config = dict(
    n_layer=15,
    d_model=384,
    n_head=3,
    n_kv_head=3,
    head_dim=128,
    d_mlp=1536,
    vocab_size=29228,
    activation='tanh_gelu',
    norm='layernorm',
    norm_place='pre',
    norm_eps=1e-05,
    positions='learned',
    qk_norm=False,
    attn_scale=0.0884,
    bias='all',
    tie_embeddings=True,
    parallel_block=True,
    init='normal',
    init_std_qkv=0.0176,
    init_std_o=0.00322,
    init_std_up=0.0176,
    init_std_down=0.00322,
    optimizer='ademamix',
    lr=0.000315,
    lr_mult_qkv=0.5,
    beta1=0.9,
    lr_head=0.00456,
    grad_clip=2.0,
    warmup_steps=336,
    schedule='wsd',
    decay_fraction=0.514,
    decay_shape='linear',
    final_lr_fraction=0.05,
    batch_tokens=[32768, 65536, 131072, 262144],
    seq_len=512,
    doc_mask=True,
    train_tokens=324800000,
    steps=2730,
    dataset='wikipedia_en',
)
Each number is 128 + 24 x the weight over its row's rms, rounded and kept within 0 to 255. Layers, rows and columns count from 0. Numbers have three digits each. The size before them is the row's rms in percent of the matrix's.

# v: layer 10 attention value, 384x384, rms 0.019, rows 164-255, columns 0-63
# o: layer 10 attention output (transposed), 384x384, rms 0.0393, rows 164-255, columns 0-63
# q: layer 10 attention query, 384x384, rms 0.0318, rows 256-263, columns 0-63
# k: layer 10 attention key, 384x384, rms 0.0261, rows 256-263, columns 0-63
v164 087:141128104187159094107131168137145114148146131172157138122100150132116085111077124149080118119123109131091097121122151152133127149108116121159150104117154137119120106116112088138125144090152108
o164 090:127119130091102110145124120155126146127068121125107090126128126151143182130173128147140092102121128127145160152154189099156089118161128120067127137146093123140129153166135149132098142166073153
v165 090:110095096130121178144137116135066114129109120093174150159086092146142114140134134114155105128135132150121142122125107106147165130136127096106125140077096136145165158171164164112093102153122146
o165 090:127136119090150091076108200153126118112161147148127158079128137127139138110082126145134132136119135137107119139112095163124119105103124149177130110181147144093115105122148122140142140104137109
v166 090:095128117041148127121128130109092110125133091157114106137143111149105109139107100112128150106112171131132159100158175147123137141123100113139122108104104116179111121147126160111093131134134103
o166 100:155099164164140130135127135119117179121151183130137166134104130095135136135115158125112128143108102157111107181128068141144127151138133116167124146180159163153114141072126103158127109139109124
v167 088:153116148143125122119108179126168123156154122144162106129095164137157086167102145137090138119102112108100115078173096125119131151101149124124170101127182120070104092101137110121149131087139152
o167 079:097137125155115133156149101127122180125095127133117137125129145140131145104132111151174099143140129141121146127121182102169142154145102124107102110114133135162109159115145099140115147179108126
v168 085:162152138169103158133120143143146144082152125155141153112141135156116105161124140130059125145117139096127103143159158182133128142120124140134127101153155136145138128120019127125159121130126111
o168 072:109130117105141115125125093139093134134093109109109137148138117089162149103133140150182123139165115138127131108151140095149112090116140132089113117134103122124120135123180138110094090154140170
v169 089:133068143070129128142104157102165202164152119144162097093127151120139142081124120150091178123131144146141153091142137113137112106119152125120111096155104150143114180151103128089091103122128145
o169 084:154153110143137125099113136098114110108109143125096145154133101112088118123123120116163103120142150130087117197127084133113147157135105126136135132136130089149127084103168169131140140127084143
v170 089:141176097194143129145115119139115131153132139123091146137129152124141096122156118167158140159147128122146100116148116091115097115138145093129144155142152083081203083119202073161088133105093108
o170 088:128100133161111097142093114137129118130116160138141097102135126115122138128126105100129127100132139103106101085126114135121147145144129139106134122123144147162123178118102121151156133169135151
v171 085:128126095100133116133125115153144132112130114102137153125155178134143155107131113106112111101123112101114083178154131090129154138123190135126116063123152137156117115124135128136140124147103131
o171 074:146156155128094137126163131081109162126128145131107065138119141081085129159139118121126155134105142144123185100103157180122105132099111084117139163161143136162125085141119146066157155116117158
v172 091:089143181091130129096128160106127143102128107084079100125149126110110096110135159135106190127132116110110156137136109154136112126127143140101097114143086120178086149129123163173061104128113146
o172 090:144126153137132139124167140142132100202163144098140152134119099138086118128153126101146076129092123151119167139136115150147144151111121100146123119126136147117111116134124154058148098138112125
v173 087:114148131168121126129144162079132131146148108103155079138116128135107130132132136115112139105141130126123129087100134149142173134117160119120155113107089138145110148125167133147134132096152116
o173 091:154114130105147128121106093138145123082084121168085153112119159131122107127117117148142127123118121142141133161121157185149122162155108130151140132180169126118134109154139132106121128126119108
v174 089:110167144183104142173115128104108125182199112102110118135113122128121168150127154124122138127151114126153122104167115087123158130151158135148124167112147124118216116121148138109120129092105127
o174 067:148109105128162147120114123154142135093090133120128135095145119149155082124125135143148150128131130096112117123103149156152104118128126116111164124149117098141090130138130129107153125172165118
v175 088:187120132128163150142094172140159147126129147158177151115128161143126101128156112154118152122196100138122128137116141142176173128122132166149113113155125126166150146120046125127111132138124101
o175 076:123139126127118144147134084151092123159112084100120124127128087134113151117121139136142080143123157129114118113146149081114096127133156134101146109078098123093129124148157141093125069143137155
v176 077:121149116155100143140124117168201114130133116149131140116128142119145150128138134095131117143118047107152124195121126137076133140117116097139125128173113133109151099129228135119136129136119147
o176 073:150119133137100153048147122059119127089117190125136119124147109154106127118137134131153122099130157146122126090128127176157150137141118150115179108112119115113127144130125115125118120142127112
v177 087:118136116109129136158115138161171166114114110141150117147139165153138163106136125157127122118143132134135153124121142148118116072094114085118143118158127095128124150123108112126150136119098098
o177 074:100134123153105110130103107101140132127144162163106115119124134067095128126139103133135148131136134128111097147139063165148167174151165122117143158106116150137155128123156154131143120104137177
v178 088:075129113083124153126121146112129111109101126133156128127123123165141129144118110126154104141131157084169131141157138130141128151110148139122099170070136137137171122126117132158136097158069183
o178 081:122101145141137134130135143164127141125181139154122150119115121084142114088104152109148104105114133176102089112119087146120147105114116129156138121183057148099109133107119126080138133108124101
v179 088:117145158163117133144157155138103081106138142131111151146139171145182135100123128126094152113119134114133123097132122169109131155118164126111080134117215127093097135139129144115122131134151097
o179 082:101126143144099084149201124101138207160094153164130107097091139139124143117146161118133115160151134158133132117137150117161102111154099115129124129148098123180101110125113124171118136095105160
v180 082:168114138114101140136099097130138096153116097147188126133130122159108125152134113122132095121121086126116136171160125113130128155149130125131168115128120075136141130126127131100152135152132134
o180 081:084114113157184155115130130163111146114102153124139130120148163140154093154120156149088126145162141094105097117109138153095109098139112112114138131138108103127152126146125147089150149121141125
v181 081:158120088148104141121111115147152110133163147118089145103118124153154102148113127090134096106122170134141126148085155151145175111095131167136139133161128158123135110130083156118185131143130132
o181 079:116134161055140097125147164126104127104083096140176118198156129096161142121123129132122156149122094108152119115130168101124101096133134149152112114116104104073159133125128092116082119099176115
v182 084:120135182169122133134132113216112125146171109112094114154106141124112130120163134127135093125134134133123135125101155048075151132156146152139106132135131132137157090123184108151156152136095125
o182 065:134126089135177134144113126116117122094084122142130119119142107154121112148100141120136171132109129106139096090117143151119083110112109120106138136132146123129130138114088140074147104148174116
v183 090:125186142131127154105106123185126139134181138089128144118122130130116101167127138132122141122153122134135125165165129105133125151139112133120090130102111120140171170116178152136107096121091123
o183 074:149095118136167113128139139131125107119090104129126134113125090128184134099116152121182121139161132113122120083112133136142116098108139118142151114155136117113098105122150122094133090161156119
v184 094:141131121096127140166126092139148069127135132103126134139146126140074125122139126102150126123117074120121124147190144105110140152090113088111135147087132105142123127142159134169123160117128144
o184 100:096096144134167121107118149136099183136112162163150110118127183103154123128107119161100108122107156087117120118113135142142120118114099123132131137163146165105172134149132094136143155130164122
v185 089:110090127169136162129146107150108134139119124086103148137133150139111119139116128129142122112109136093105112143151158127107141149104170151105158084103122123144089121124095128108144174120151074
o185 078:131156134092132088128145128122122153115123152150138116119108136115118135127132099115054135100134151150138144132114133147116096117129111102156099136182143155129147095119167133133101147120113153
v186 083:152136160158123138132116106136109110065140134115105131142149158127126105138109135151104099125107088134115094129182111135104119142122107103142129138135151170112077134109138127134107108164154114
o186 079:130137131100095089119168144074130172165108110149147110114113125135157183092154178146162114141128151136149173161094178144169142143125117104136113106129121093124102121126132117128121151129126076
v187 087:125138137137124105131118096142168110132146147147098107116105146153115152111148122132070111142124117119137119131111158070128110089154146082111106120145111069149107130126129178145145136105121142
o187 084:098123125158137161095135171125126139122096085133161121115121119138136111159133141144133117118092149091167115133150109142121162145132111104124130132107134170112131154111103105140085137164167098
v188 083:137175166079124113136107131106150126062103142131142085103115133071128124122112122085103145108127124140103103095129105129136146157154116108156150140160145112139101163142138138132086137168111117
o188 080:100112159151140144154146103134125102196150181105125174118119130173089107134154140188139082144141130133130179144124128131159139110126150143125128112067099149141138145105141105118117140161090131
v189 088:104132195198134115132108142095100147110104130096080121109120116166140158141140105139114139128105108144132164100128128148152104112138113113114128125149128147165147127103126104170127103105167121
o189 079:144128118056101113102121129163095108117176133104159143175138111077143116113128140135125083110164140117141103168142154113115143123145168114111123143123098091099120141143137166086102118118143138
v190 086:139133081145147146117099129126124135145163084143167138102160124107121146137090134142107149071128095137121130190146102131117129127069156101124104124084106082161197112106152127127145119123123120
o190 085:095100164166120141090121092146122169125116134094114122091101129151160129123145145126122126173171146102158127069135189143124097127180116131138159124197176138135110139153156143116120139139132138
v191 093:130117150190138122124124154106182147118127112147134112123107116138097097111137174116122143128153142118130092108065126133178151116149121177098108139159096125150098158133128149139076107130105157
o191 095:169151088122122162079122121152114106137155148111104179124142114125127118155144127138157112107098129138102145163149110113059118143138134079174155065093098101101099104144124117098140114141088092
v192 088:095127158143124095120123134115150101107105114136156149151147130106137090115097146125131136134128155116117063120182147148098138085109096125129142121117108126102099156149138090123161109163067128
o192 075:145124109112114124119152113123116173144155132146107120118114156147125152139159110142155084128117114179119178127121119134138133149103143120137100094113149126116128110117136134178111126120099111
v193 093:138139140151084139140095145172108103139140142167111169148143107063133142128127116103148117090130141106131109111117149141053139159117097088134146135118183121097135098129163114125152127119104112
o193 073:120132112129184089156151109121134137132103124133141073137124165140161141145134129160102133139145096124072129093144189108155072056135123133102139145137088136124147145142117135163128127133137128
v194 092:135150135076140107103157138146092121148123150131095123099162183113117102133131110088107135145143124128104131120126145131158099074167079130134130113116119108144096125127094123123064149150110168
o194 091:130092110154132132155116119132131145140126106139125129150133094127086168100131150145167117153064140146128099123167086125127166153105152128118105121106152140132139163112152139189158090149155110
v195 089:141163109141121145114113086182103151102124121176176124136161126116137161168135114152100132105108108092132127105159069116040121172162130125144107132181166102109144130126164133144151136115123122
o195 089:096112149131114116143145128068147118149106156102114117100073131137100139125115123118132141149153132124130146122103169133177125130126131131141128154125152183182145151135127117158129138160141157
v196 082:130140155213141132120170152201124161081124119159145089126132095154154143108122130142121153165162134134144117070159115161129105130096124097116107112128101106154120120140100121162164126080155094
o196 081:129122102080102089105101078075136091100151157114129153123122146054128130144116103172115130119139133163129134154129139128136121132122185141138135131155107113127078134148121119124090105178148157
v197 089:161098146129131126140112115167205188122147106127143183106149163180140135121132114128116101125116115133151110146106107134141119093132160174098129141156152118125160099117120129138098169092138145
o197 083:104132123158113146103089153095094146116118155105107071161136096082152095110113138132119149099143142081130123095169143091107126149111114082115119122085108113087129135141147126125158150123109125
v198 086:114115141058121143103119154150102119112086156081092136145136179197124121135123138094136135154133112145098138110155193103132148121128105132100151122112141127119106146144116169144117128130133157
o198 070:136125132121119115118134125116119145118144107158159140128121100079134143108125145141111119093105147158159138160158081145137157149102123105165089129158097143133113101061173096127105146129112127
v199 094:141148110107114143121088161147135135142141176149115130151136122101121115126175125159125114115109114127119147156161133077126118131110123136129109126130131108116130125142149111172102137072071119
o199 092:112098169180151110178133124090120116134105116132133108129081141111117138133091103127141130131139140116088110091107108206148128124131113110131114167121131166151140143135119131117173145173179141
v200 092:131119181179125123151103126140086120150118090172123107140115140151139138131091133120046154116140129157129111095090108159139116172120152110151159123099150113111098194137156114173128069119142100
o200 093:097136101131124117104134158152126136117124146094128148086119137149154124144135138140123111170134123121135147174159142144141141108179104137111125106170145097175123106133141122116117143152148154
v201 083:177129152090135118136105067119084108120120130132089129084136096107092137087106104115137133133135094146149131172095073150135160146165126141105158144115142110127129093121141151104138134141120126
o201 074:118124123100146160113159151173124124154139124116129152137145138156140113181135178106100137190105146127092142131128149088103115118110124122122144148149154149124119122161100154143107117114129121
v202 090:102175114147126127134121158133136101125120138129071115156115094116113132153155145094169112136105067147127135172160126115138118152123082087128106153156129104190162174120169127158141108161131164
o202 086:153117142137104123109184116126123118118133136136176130122117176079167112089088104133136101127136136112152100099103098176124164095125158122154154135129031160080119123132122109079123137131167108
v203 095:150122082120121129130139184109058138090115138117151086084143133160173120133137171091126146127132178125146144104095104199123138116105140131125134125106157137105074136161113113151110142123119107
o203 084:132122137098126098153163130140137118180134109124114156113109118134132143120099137116130143153106094114124072131125143091134089102141137153116130081140112155176137121152112145153131109110137130
v204 085:156133134105079143141122143148137110136178160124137112105147126093132131145162126142159129131142111146134127128133118102077127172078147105135075112127154103143113114144145124111152138088084093
o204 073:110137149172168132170158072094110120145093090117107127140095121129131146151105106141094122159151138108123141120106193154175098113122134139118158144140124184126134126116091129119138110167169120
v205 086:117185155139143126082147180155124097143108128144123084136149100148127123120159141161135152130098089115127150127135126152147081100158092109124128123156145144134120134105129113146136121146148098
o205 075:132127109155081107184139143076128128172111126113176101143097129087156134119113125097120108114160131122143083124127108109133131133118143119120119141129111115131093156097115155137115133107123159
v206 083:104118098125134129130116165162133103149122132106150127143146156078128149112121125109095157186169126135135128080122143094162145098135103122153133133141059090079174149132158145090119162148120132
o206 079:154123101149119180111130106108155129121156118123111166126126100159135108136132123110189144121119121098120093131148096144113150147138158167144123095105093120147126111120136126128153106109135076
v207 088:068096145147145109119136108101109087128097123112080136152103148149136115123113112104166106141124147142124144137162147143130132105144142104141131159121121119110146150148155131185116106153109154
o207 068:151122115114094103126106209138129136105170136155188112126139128092131117148138155120120097101118127157134100151126095144120150139095092119164104125131130130124097131104116117121123130120144091
v208 090:142174121135122150128112119118105118140165139170081138152121077072067128138119107115154153116083082120130148124170145116076137162112187073171072153142133103137161093108163096096126163098119144
o208 075:139101137130148102125110132130133113102122144124156106125136128141149118137148149130117113132147124111118110127105148139160094082140130130145167174149141157128138169133118133158136103158150120
v209 087:111153138115135150120125126098123118138129148130129108107132067140129110128135130140093147147152141148133124123137128138116122141115085085120082134074118150136103141145098126138118107111097132
o209 082:156094131119154097096131120133110129143131123115146189147089152113143168122125126149174113131108134141118134142125100113149148131105127180144118103154103115134118129126131107114101091161113094
v210 083:146105154110129091124158173115098128150119091145178100151120117143126130144136108142128137130113134146109131123092150145162134120136116125133164090115117187185151117108115122145126142141135130
o210 083:132154141181126173129139112145126119100119126109110139125123068152141122150119156111126111137149132118177139122143136095105117185179133120122090142139152087077078133069117185070091091124118129
v211 086:141133122113134159119118131128123130107176138166135125135138148127142125121150124134065110131105082111135121146143111125123113121115109079123136096119146132185135075127200128148173100083130136
o211 090:127099165119155136122122124120139180143101135119136096105109110119121162125109133161110137154154157111124169132150172118143122132133088134135127147193131169123121185109150102146115169134113194
v212 081:130115155187136133110102120140149134118143135162140123114120096105105117126156137108101188138088158102119129169202132149132127139091131114147073118146134167093180148123160135144132176151132124
o212 076:175149094118135105111130140082143128079082164137135118121164139138149126154111117145171087108145099140135160108096162109123139100151107177143144138139088099088094142149121099121111121134109098
v213 090:116108056089143134160127116095126048116128096134135127144111157143139117126117141069140090083113135131115110147150140153118130143113086115116135132109090149129097118120113138154123100153086115
o213 079:126100150099131111111144130135125150095140157150113152140109168103117136134104131131131153136125089118132115144106077121149140102135159140139162140084110125129147127130116105131110148125102114
v214 088:125095142117138134141121135140138101125079164092091127093111137107142128096110148144187125131121071175134125108100135111130151091086150080138114135130139165126123138112156119144128103124130169
o214 080:162147119105112099104111140116099125119175091142154148186136102129140137133157098108116111098113129114099163156151111149130153180146143126137132140165155126114115137146090133101125145100101147
v215 089:189161077150118160148134095165110063126151110170094151125154121127105173128169139093161063131117096161159124183078120118093132137141132127097129127129118126129142083114153149147139122122108125
o215 083:091119132087122097091141153097143140092126154121160103143101138084162118118103134126115192089124146077138083086131117122134118095129152132123150150166115142102130142173088110127140138130192114
v216 090:113117107140147099123131137081148145154090131173119099127118140109162111147124141126122139143127157115127141129047121122126100082144116148146164139158129135100143134123117099116177138129150166
o216 079:128125120137103177136131085140175107093139136133115137123165119146078131142133107110134151115109126134154130141165114113102154182172132134125101124068106116124149156104107141129105149124080118
v217 092:141092107090155125134121135094159173106134165095204127104142177109151146116092144102109073126138140131125130093123114138122140106125114178115170121120117113123128139110078154116111115122141125
o217 090:102144121129100108132085102171125136171154101124046140131135139131098126095153079150154149129073102120139138144138130092152098147124132126118081107134151140163188121106157099124143148149103153
v218 087:123108160157145127131130116113141105169154137097122153131148151142087133113148139140128103134146112124125153149122108141095115089115147118090174117132137109152129120124117095143124082124119128
o218 089:155112117088148138108136134141156144107076081139116098132122149105136142164106121104106163146101133086118121135124155102141157169157110133146141121114146122094122142160120174108145126114146125
v219 091:151141154114156106123125138165099119091129120140084153148131096119116082132095104130113132122144116131108138156137129058103109125141121070105100132081107109146160181151137101165107120126100127
o219 087:105104152158138138103125152130128124127168119115136074104074115187145131100131170167123092129089138130183131092121159189182133154123120129161117129184143168118089127113137134090134133148169099
v220 097:123133113158130110134158167122138106092152179141122133127115144131142107129145131127123119167115086105137117068071107144126139074131116168115144132133156125137093116150116102142106133115127134
o220 087:153132124147115124139140072125123142187132132131122126117136131131108153138121108148143116115106147147119153145181174104141127151135143113126091096124050145114115137134123117129125137158126121
v221 087:114163189220124140142113086156116150160129112132148132151131135128072142133150122130127149125122126183113119086188100122109109153143155164117113140108167119062114109125158111130147132130131117
o221 077:143101070118160097117136139096138169093113191157130108110131157093188106120107139170150125172134124115148145139095154149139153102164123138140140132155125146160118138138156079144142130129151125
v222 091:142141060112104173120097134147139140135154107116188167107161077090084147089139130173128120117127107136125136173117154108127143127114109115140095124162094143168174116113066084088148153142126096
o222 078:144120152132159131123133110107130123108106154133099091118112113121138120157134129075117158114170153132137131077136122169094105131134155129118179148136159125105120123143156180116129108107125145
v223 081:115106120166152110108153126082116146105118111110073101125130148146161160105121127114094133114147152123138159099120144141151141133163140099123143137108094143144099148151110145134150119141161127
o223 075:129144119091091160138140156120139168135145122137126143117119121149084122161121145143130129146081139140167103175115115127116141156119124136135137152154156146156154105106141124122117166094117137
v224 097:107143129102137131124126127100130176107088132120130088102112118151140142140164140135133154139161111126102194107127109150136140152125132164119107148142130144116101188125113155148112145112102143
o224 097:106122155117135130173128132162115102128162152140113196119136098164102128110094135109135099168088158134158111146138114115150141111135134120148106116109126137156119117116154115106123116114137108
v225 090:183130202109117117138136152128119081110105133135107125164141159150109080116157111137129136129113101152131127137107123129143124083122117097106155076169121140162092132167172119124101121114158110
o225 088:102141130138150162106154110111103142169126128110173139128099106127118180149120159140083124139152156097094140118161145124130113185178117111107082132126152091124110141111132136155099116165105164
v226 092:125167106125151173141101124135142140176083108146116148118141166153137119142123124138136115149138096125119110095134184104144131102114148144106145115142126112119126063120107133166118161157110150
o226 069:132110122121086094116114135133126130095138157159147110143101109096129128127103109131132164087122173137128085127146067153091137138131139111127099114126114152137158172128139088127133124126149135
v227 092:099142141158134130135151049216150097114126105114148089164139162153085098137129151116141130126096121156140123158168121102121129139154131086109128138110134099085126160099133109151147129137173085
o227 086:093163107111107134099190199056128124134130119127158108100133146131153124102127103129136101108144121093140114149052144149163139113102113118128147148150121148131132115176063155109120152118119146
v228 092:126111118122116136151132097146124140188118108125121145133107109080125122092109119178122113117148114120118119188085126093101129140120085109151101155087105174143179137115220123118102127125084186
o228 091:127137150162159120085112157107139115086142166135133091116156115130136174148137130111138168122125165130091153087128124141112139109132131128129161180151153077115118118142099152138170126130149104
v229 091:166160168108135133153133094132161123106164094133149123130140154164133141063133146148147111121138083118147145155072091102139126089152100085126137144182126129128139109128156159173108141129110125
o229 083:114117103130095142111139119113137130138115142101154131107141101117098086168118147098154118091123163115117110147168122137104215168117108144126172120102106128098129120152082140069158125132135125
v230 084:160103155132119124121119130092140123121094106125118149137134141150118135097108118131163129138125118120115131096091124133109120128150188147131125133163126147124150088106136116124115183108133137
o230 080:106116128174151159119110095144111141092159198140117122107153096141128123184131133138084116124142129136159119128176145141141122144150115154101121144110146109116112166110127123120123143123111132
v231 083:134159161129132138110130119137148192108144121135133095122139117137154136096157129122123105129087176157139148081118140150092132129174109123132145131170180101163142151157167109165067083112153144
o231 077:130082121159137132183102109098144107158115139114140140123137146118114108155116143138115146156129094119117121147168149121126135133125144140128103121122099110131138146122128134137172122141163157
v232 084:125176188119127131112128100105136135113138101134123098131153123127108133115154119123118145105098156098122148087152107104133122138136122072115144126126106114086100140146156127158144097129110113
o232 089:125088110101133144173133140141136128165130220119132158150081130103099101163113124125139122203138109146098116152132096155126121147101165176174133121132134135147141134116119125134127121113136125
v233 081:164091177143135138129102114114106146125104142140105121125139092118158126167117152135171122136118099175132147113185105093156132123166133125132135161123182100171170149141068158194127102129120172
o233 085:098133107146151112151091158186115106154161099133137125105103116135130114083104160149104093127134136139095114121087156154118133111126143152131115138157129141125108124130167095092151149126166110
v234 088:112135139131107157119141129117121111131146139151124152121141087125098108128105124098135136096140165112077081145157110174098081151095156130115123136108163132110139139132121170115135117129143127
o234 074:133154141156155093163118111149121157155091112105093148104117201146137161135158163118110135143114091128114146114117168075119106101139104143123121124139162124139127102171126108159142137125114131
v235 096:139088113181119126143124100142123123083132130064091128118119136095142151167076136085165114113145065131140118153185083109102128177156152112126131121140186123130125133131163149100101138116136139
o235 091:109174139085126133112139155114109137154114119158127141098140149168141157110148135182104118119122120089140154132075206135188127096122124130132157151131123159120159110100141083167112167134130104
v236 087:102128106135124136135142091145148144123141114169125116120107126123129111168100110120129153110088165140112169147189128123089128193142086091154115117127128125139132160126112114095128142144110100
o236 092:130135162136118111122131124107119131105146174105139123134150102140146125116150111151097107128107063153181118127053188144154128104124134151115134139154143178167127116119127117142135113096127111
v237 092:159146095132098143104111141157121160151154118051089171155130106136160136140151126127142101106142101148109131146154170087136120155139139146128089133109051116095123121125106124136148150097137103
o237 090:119093146093160121140104120104141116064118154172168118119129114126135109130113112123113187101166137114124107117122080181144127078119136138120151132132147124143152123131167127128133138146152164
v238 086:128127117130104142155115080169115112179184113114117118153110086161112132137125107120120093126139130145175132132205148067114128154133147119125101136145115109139139097119126150127101137113122117
o238 079:116123143139131130103119153092128130083114126155157139117143146093179110146135145136150151092131111107119117130066097143125120114102086130122150114117139123125105151099112084101118142154155102
v239 087:116133197102152143078103119163128156142102131107157109119129185162129121139149134121118126157077101114118117096139129120168125100161132202148190097084113153110112142105121141138146089105141140
o239 074:128126109153133110160134174125120141130121129121110130175137143106136099079121099130130132135163168124156157144132107113121117162122104096104052128171163091152137137107180115083127156172128160
v240 080:085126120173108117183118151177128094137137147125122117149136088111115139119125127118121133121118163106127086140143175126103168135107137174136084108107158101116093139113163105111150199112151130
o240 064:151133127146139137103147115120089149112104121137120123093120150165144140144137127146116131151131113153140147104090170133137059109149118127117149138134134140144152076127101125132116104131175101
v241 095:152137180127116087135121172109152075097122142134138126140132112115109127156143114151122140139135111113155109151138135146137134139131092080139128125158137140092113137118146152131111107127133136
o241 078:141133134157101113118156113111108154165136136126153133138119141132178112121126145150152078119146141146118145113125146115134153161125132136122122128113071099122095148108116080100134147142106109
v242 084:155134112107109118113130173146115124080071176120149109131128114117130112135125129116147127131142126109134131137126184145141140143102096123119153114156158132117092115149093115155136141126125115
o242 081:081100140114143107185131108121135074162122093134130139133117127136122168119139102143105127122147104128130119101144111108139071071130149147084123122125090126133166134126109130144102136136113164
v243 074:085159095154137119135124160140151136145157164123135128144155074155089130123131131126154134122123108103124147164120177107160119102085102136131103173153122100177104153161164158083167157125138088
o243 069:106077176130138128132133112101119089091104142136115139129109130127117151114104125102088143125134133127157129083141081150117099102125142141123130112108148162078143131134092123155099116156167120
v244 079:105115104140140123103129095139108094111170123111116093131139126128164106154125124117141159123122135115126142107090127120133124092170154104124140110142177103109086139120167108149135126109142121
o244 081:142106153116117129159142120097129159117090149137134174118133125116088148133125128115130130110102110151143096142138108166130105159097113096146153099165110148133139124112093147150109110109110136
v245 081:141122089074124120146122128124128155169146130111142128098134141143145138160161144125146114120114149114133122101082167128118147118145192150129135146156138093130123100144135110158128144123121149
o245 079:130158118139107120135132122122129086099101127137120139121129126117107160126082140113138168145122163112121097138138083175098111120118082120122120092115132167134159115119135103139146145123155111
v246 086:119101131100143142096121148132084147123062115116141084120115111176110120147098144166118141147129142149117125083149152139185128121122148121119166155140115119161130160129110133127135066160123135
o246 070:115135120138077135120137180140124137133167136126144155146130116090157117091140137120136082111126102161156121166126075121095136168134125144151126112145152117139103112105155112143089129107099141
v247 089:118095127138100184138131123161056107180115112110135136150121115159089130167122134116117109130147182128117103131110126104169134166135149126103109119109128073085129152142149128089131129168131140
o247 089:139137092108174129087120135120137127067113149141156170095126157109152105102107149126117187144111115139081111115089091165082117080164125136149146124134133113152156074118134129159161113102121086
v248 087:155131109111130119137110148136150114142139156114161141105128166134135171156141115099179092123143126127138119164130142132109125127171094167129190132186126165147100130091117125134147151117135133
o248 071:130147133120094107140117089133151112096130133152112110147155124101119085102136086150098151072132118132124113109128108088140148113114149140121121111064089108113151128119112100131143137132109114
v249 086:159152118109123111114135112135180076069132123111128139134153101152167103117154145148119115150098086144114119136193116106117127151108100151119152138124126135145042113134048104152120152123129113
o249 086:104121140110131153153154123108135167201124112136165110144111157100106115144118117130091134103168131093146144081129159095123129105113144099122109112103114165123147147148122127111118122109143130
v250 096:170127155132134134126117165111123150099073157165147101158133144124143131141128110159130124114126104082092119093110086132104127096118110119132164086146146111117118110112115103114119165095127091
o250 090:072124151141133136145127045127139096150151142111127130094120072143100126142120106124097137134147140124148167116150195096154123172170145128120094144109115184144124154110136141141118140146126142
v251 092:153161083131099147122127140160138182142169119155172116107125064164141124114176129109102133121149149089139137155099126117206130120098091129131077150123104155118187164133136175112119134104127143
o251 069:118115130156134145119125105116129099133107106111108133143129111146131151102121132136185136154133157138143100098159130142093119109135146173146137090120102106104116116129135121136137111143155116
v252 087:126134158188135138129122086157116093125196142159130119102134052126144156107157138120099128147079144139112103150123108124053117141140117136123075145123117105120130093147131151111181118109114094
o252 073:137125119111150112103163115100146127128064125104138138078100142129144121174112139132115171124172117132142170122109154145139096119181121151134165071132163134125124120131116105156105104147178108
v253 087:107123099099121154139138036165119077168127121093130195142131155126083129127137122142129113112135070099134099157147116098119155152101165069127146114089130115122115093117148174124150135130109121
o253 083:107143136112133098108177185114105178138112186140136116076101115124134163145093135127109142157148183129105146101132156153121099106125081126121144172192168173138141097136131099127114148098138127
v254 096:169126151125160069122151142146159121101118145152120149125125158131129119119137131143104135133158070129133087126085101149131139099122099160125157092143166155132104123125114121155135124129137128
o254 087:092145124152094145125155100131147113155136089123123106116116106155094167131136121118165111112085173111137166132158138043151139167125127076095092143106106108127139131122116131090108135129104140
v255 092:111116143155129160132115135132124095146092121134113102136119137150172162137139151121116145164149106104082139108162128109101148143110203073120105099093120111113050151136111113112095145128131154
o255 091:112138111109136117129139173112117144124140133154178143115124125133116098128123122190109089112097146139165118159074152160178145108128088131136125159165199160150139136136135126141151132115156128
q256 132:154118114089159120149100158155149126093111100205128150091132130148110140124103146135113202136103118135116092108103127106161125110100096129111132078108145118134124115128084123136132144141128100
k256 111:117122117148135116139129121178135123136102067144107148123115163140156141136075102162144151131118138137110127089098147068138110088136075142123116109052152089116129127151108116145112109144138111
q257 106:115121084122140090120078165073138145102126095125119117140096114117088106118129151148133127128116116106093136166105095082130156099143157065102123110136109180160154114115147197124151160114162096
k257 104:153110129141161109121121142154095177067065145173100126170122133176098126107127139149129131076127127121106153148135136118111106139123110120129111169133096148105165120109132127169119153094144105
q258 100:136108157124123115121121136143126090151151106159142137136080103098097137121127100120121136146122151142132099124097123089125118144138147131149148089151102134129126128119134143151102108122130110
k258 085:121110126119110155165113117182127143116103078128104183121113158122106112114154103139123119138142087161102091080127145069153142165163133097169138091099112130145160158151115136124129036130145117
q259 104:157183169138089135087158156096112149137126168106137134131153198147134094136167110126125163095160127101125143112147161134124174169067121087145120124124133113109111152136127118083175089131119106
k259 093:140141151145096131119145138119105130133097131136113116178085150129112100134123118115135112101096150142139144154123122157127174193157129138146127166113151173155105128138121155165160067117132136
q260 122:139080125107163139108131103096103114137059121169094078128120090125102145158137111123110128127153123163131147105191132120082113112134141098116115095092082099071125131150131129129134146113123143
k260 133:110109111144126135110137111136140125127152135126135135169096091127114131131161125076116148122190119136156105145145125125080155125155107106145120114130126124123095199133169134142126138094072166
q261 117:129116141170099121158120110162145109139138107141121165129171151134108163068097146131101144167098125092099076141078136089136154159122144116137115124106086139142107125110131134158122143131151107
k261 125:139143142137126105132105093157125129156079122140103115140151132137155121090131124121096147169117116098139127125110162104151076120112120093123139145031124097116143144098136121128142137219146109
q262 114:159152129106110127120153167130133178074131172079136084088122145121123130142148128147127158116125093085108172142146123193119130128140132161152103061136136132163123149167106111140133138119122115
k262 107:128139138082102119112124178119126150099124116098134111123089132113140102119158130123120129113113107103099127153110125131148132160133123202144080124126128141160091111132078127165107096124116118
q263 102:104109108125214094110130115114120137088102108118110134085117113128110140119117118133137104093141147164098189106194132147107136142142050097123161111147132134110093101131123139108145112101120148
k263 128:128107144133142116097122143112122133111148125148138134122147125106113134163165117106135114105115133157137129126157132144113148186158118128125137131195153175154123117109133131088072118089126162